{"num_hidden_layers": 13, "hidden_size": 96, "num_attention_heads": 3, "num_key_value_heads": 3, "head_dim": 32, "intermediate_size": 384, "vocab_size": 8192, "hidden_act": "squared_relu", "norm": "rmsnorm", "norm_place": "pre", "norm_eps": 1e-06, "positions": "rope", "rope_theta": 10000.0, "rope_fraction": 1.0, "qk_norm": true, "attn_scale": 0.28, "bias": "none", "tie_word_embeddings": "early", "parallel_block": false, "extras": ["some layers without attention", "local attention windows", "gated attention", "value embeddings", "hashed n-gram embeddings", "an embedding shortcut", "learned residual scales", "skips across layers", "capped logits"], "init": "uniform", "init_std_qkv": 0.0475, "init_std_o": 0.0, "init_std_up": 0.0475, "init_std_down": 0.0, "optimizer": "muon", "learning_rate": 0.0115, "lr_mult_o": 2.0, "beta1": 0.95, "lr_head": 0.0204, "warmup_steps": 62, "schedule": "wsd", "decay_fraction": 0.765, "decay_shape": "linear", "final_lr_fraction": 0.0, "batch_tokens": 32768, "max_seq_len": 512, "doc_mask": true, "train_tokens": 136200000, "max_steps": 4157, "dataset": "wikipedia_en"}
Each number is 128 + 32 x the weight over its row's rms, rounded and kept within 0 to 255. Layers, rows and columns count from 0. The size above them is the row's rms in percent of the matrix's.

# layer 9 MLP down (transposed), 384x96, rms 0.0422, rows 210-216, columns 0-95
size [ 92 108 103  88 108  98 103]
[[144  81  99 186 106 169 132  95 161 168  93 103 108  93 174 145 122 125 154 144  52 108 127 136 180 100 125 151 162 126 136 158  74  96 124 129 164 132 154 123 102 122 127 121  51  67  88 123 180 192  91  85 131  86 182 185 178 188 121 102 108 176 126  91 113  73 142 160 124 163 139 107 163 152 176 137 102 124 118 119 123 109 102 160 140 119  76 103 131 134 150 153 103 154 135 120]
 [127 163 130 103 179  83 162  81 125 168 106 116 151 123 137 112 135 138 113 131 146 128  75  60 132 184 137 157 115 114  88 136 153 127 155 111 118  88 118 194  67 188 111 187 206  98 168 137 138 129 165 112 141  98 150 104  99 169  95  89  77 179 141 141 122  98 102 162 134 115 142 109 110 159 160 122 115  71 134 154  72 105 140 145 131  69 172 127 184 126 101 161 115 115  67 160]
 [116 151 154 143 107 110 104 141 165  95 135 161 158 106 116 172 171 166 184 123 151 149 123 118 195 128  94 149 125 161  89 124 190 101 107 165 146 114 123 159  76 182 157 135  63 139 103 206 129 131 126 138 143 165 106 137 136 114 118  77 129 122 168 121 139 123 195 165 155  87 140 158 137  88 143 120  72  77 153 110 179 130 165  56 144 130  39 142 152 125 142 138 179 111 128 146]
 [153 125 149 134 104 152 202 196 123 127 155 154 161 140 143 107  99 116  83 140 129  70 110 130 158 134 162  38 114 138 102 136 183 135 106 103 111 102 143 109 129 120 155 138 121 154  97 121 122 108 126 127 154 151  46  55 153 131  70 142 189  60 129 152  96 135  62  88  56 113 133 115 142 129 171 148 126  89 116 121 130 177 110 148 108 108 118 133 118 128  94 204 115 110  99 115]
 [113  98 102 147 122  96 126  98 167 101 122  93 152 131 146  88 123 144  86 153 131  79 129 169 132 120  99  92 129 155 110 100  86  66  63 132 179 173 151 145 142  82  86 101 165  90 102 137  83 112  93  73 190 118 107 138 149 105 107 116 126  96 133 152  90  98 127 160 104 149 120 106 102 196  95  39  68 186 130 153  99 130 128  80 130 137  95 142 109  86  94 143  95 188 137 124]
 [ 59 145 111 194 117 137 107 103  97 111  70  87 145 137  90 121 153 187 126 121 136 160 119  89 142 152 184 125 112 161 115 129 107  60 143 136 140 127 134 162  88 131 146 155 102 107 106 112 136 100 155 136 182 122 136 188 118 103 104 122 127  66 186 105 124  50 122 138 126 122 162 154 120 118  87 106 123 155  87 122 150 109 142 196 102 178  89  73  64 178 122 109 151 146 129 191]
 [108 103 115  68 167  86 109  67 175  98 121 152 203 162 132 178 170 134 129  92 104 185  92 134 115 187 119 161 109 122 125 175 115 123 140 116 204 141 111  94 116  72 152  45 115  73 157 164 126 151 130 130 138 130 147  99 144 109 132 153 122  73  97 120 151 116  94 190 111 143  97  98 108 154  80 178 138 111 128 131  93 125 166 109 170 168 125 153 119  90 103 156 119 127 126  85]]
# layer 9 MLP up, 384x96, rms 0.17, rows 211-217, columns 0-95
size [101 103  75 111  99 101 108]
[[167 148 164 127 172  52 129  97 131 152  89 149 177 156  81 163 155 194  77 122 102 100  84  65 181 160 151 142 118  90 111 135 115 178 126 113 148 165 137 176 141 149 137 152 108 140 123 156 169 132 151 106 103 115 121 134 147 117  75  85 102 135 118 106 108  88 173  96  89 153 111 122 104 189 131 136 100  30  99 112 166 118 149 164  98 155 127 138 137  84  98  91  88 146  99 153]
 [143 114 117 119 175  66 153 127 137 137  93  94 164 115  88 164 129 170 153 143  29 168 107 159 177 105 143 119 104 121 138 181 133 113 161  83 131 133 178 150 143  39 140 100  75 175 112 117 132 141  56 184  81 153 137  87 125 144 162 137 153 147 130 137 100  77 116 151 125 141 143 107 145 161 152 177 194 135 102 130 144 163 106 108 117 144 108 152 115 114 106 107 140  68  78 126]
 [119  90 127  80 182 140  80  75 120 152  91  86 115  47  93  90 156 132 179  82 161 139 185 102 139 125  59 167  88 167 171 127 122 149 130 113  77 149  99 149  97 101 133 137 135 145 149 157 202 129  97 127 137  99 163 121 159 131 151 138  90 167 106 125 110  77 140 150 213 138 142  97  92 136  95 140 140 153  83 168 185 116 110 121 130 164 125 126 108  97 120 107 121 159 156 167]
 [206 114 116  91 141 120 132 132 106 167 111 143 118 189 145 173 144 104 155 118 200 150 142 143 104 157  49  90 109  96 123 122 147  93  76  80 138  28 163 108 114 147 108 128 114 123 107 132 163 117 104 186 172  85 119 148 116  77 124  97  55 161  82 138  79 118 161 126 107 167 135 147 106 148 131  96 107 121 138 136 105 155 147  84 115  76 142 140 132  82 123 130 119  92  79 119]
 [ 80 141 115 193 105  86  92 114  92  98 147 109 118 122 178  99  92 146 146 118  86 140 133  97 178 131 164  81  26 109 124 105 120 116 109  77 177 105 114  65 154 171 135 124 166 151 178 121 140 156 160  49 131 144 104 180 112 120 163 103 126  89 144 116 131 115 126 133 141 151 131 118 133 109 122 173 144 162 160 145  55 130  73 130  87 138 156 115 131  99 120 151  99 101 162  61]
 [132  87 173 155 164  95 163 115  73 201 101 119 135 134 173 144 163  81 138 156  96 159 120 145 104 118 195 142 141 147 142 148 108 173  81 196 111 166 109 107 126 120 142 111 126 138  95 101 184 114 158  89 101  94  95 117 115  97 120 100  80 131 156 100  97 120 105 179  87 199 179  86 140 119 132 171 115 170 125 120 125  92 134 152 141 171  94 107 180 103 188 170 153 168 115 139]
 [152 118 153 133 184  94 131 126  96 163  56 170 161 132 125 148 138 145 148 129 136  96 148 166 143 134  96 113 160 128 101 126 129 212 113 179  84 111 163 114 133 187 123  78  99 113  82 174 104 116 142  91 108 112  72 142 125  93 173 186 142 158 146  65 156 190  78 196 126 121 112 131  83 151 126 158 123 124 144 112 115 144 129 105 166 143 191 125 145 119 114  85 129 153  75  69]]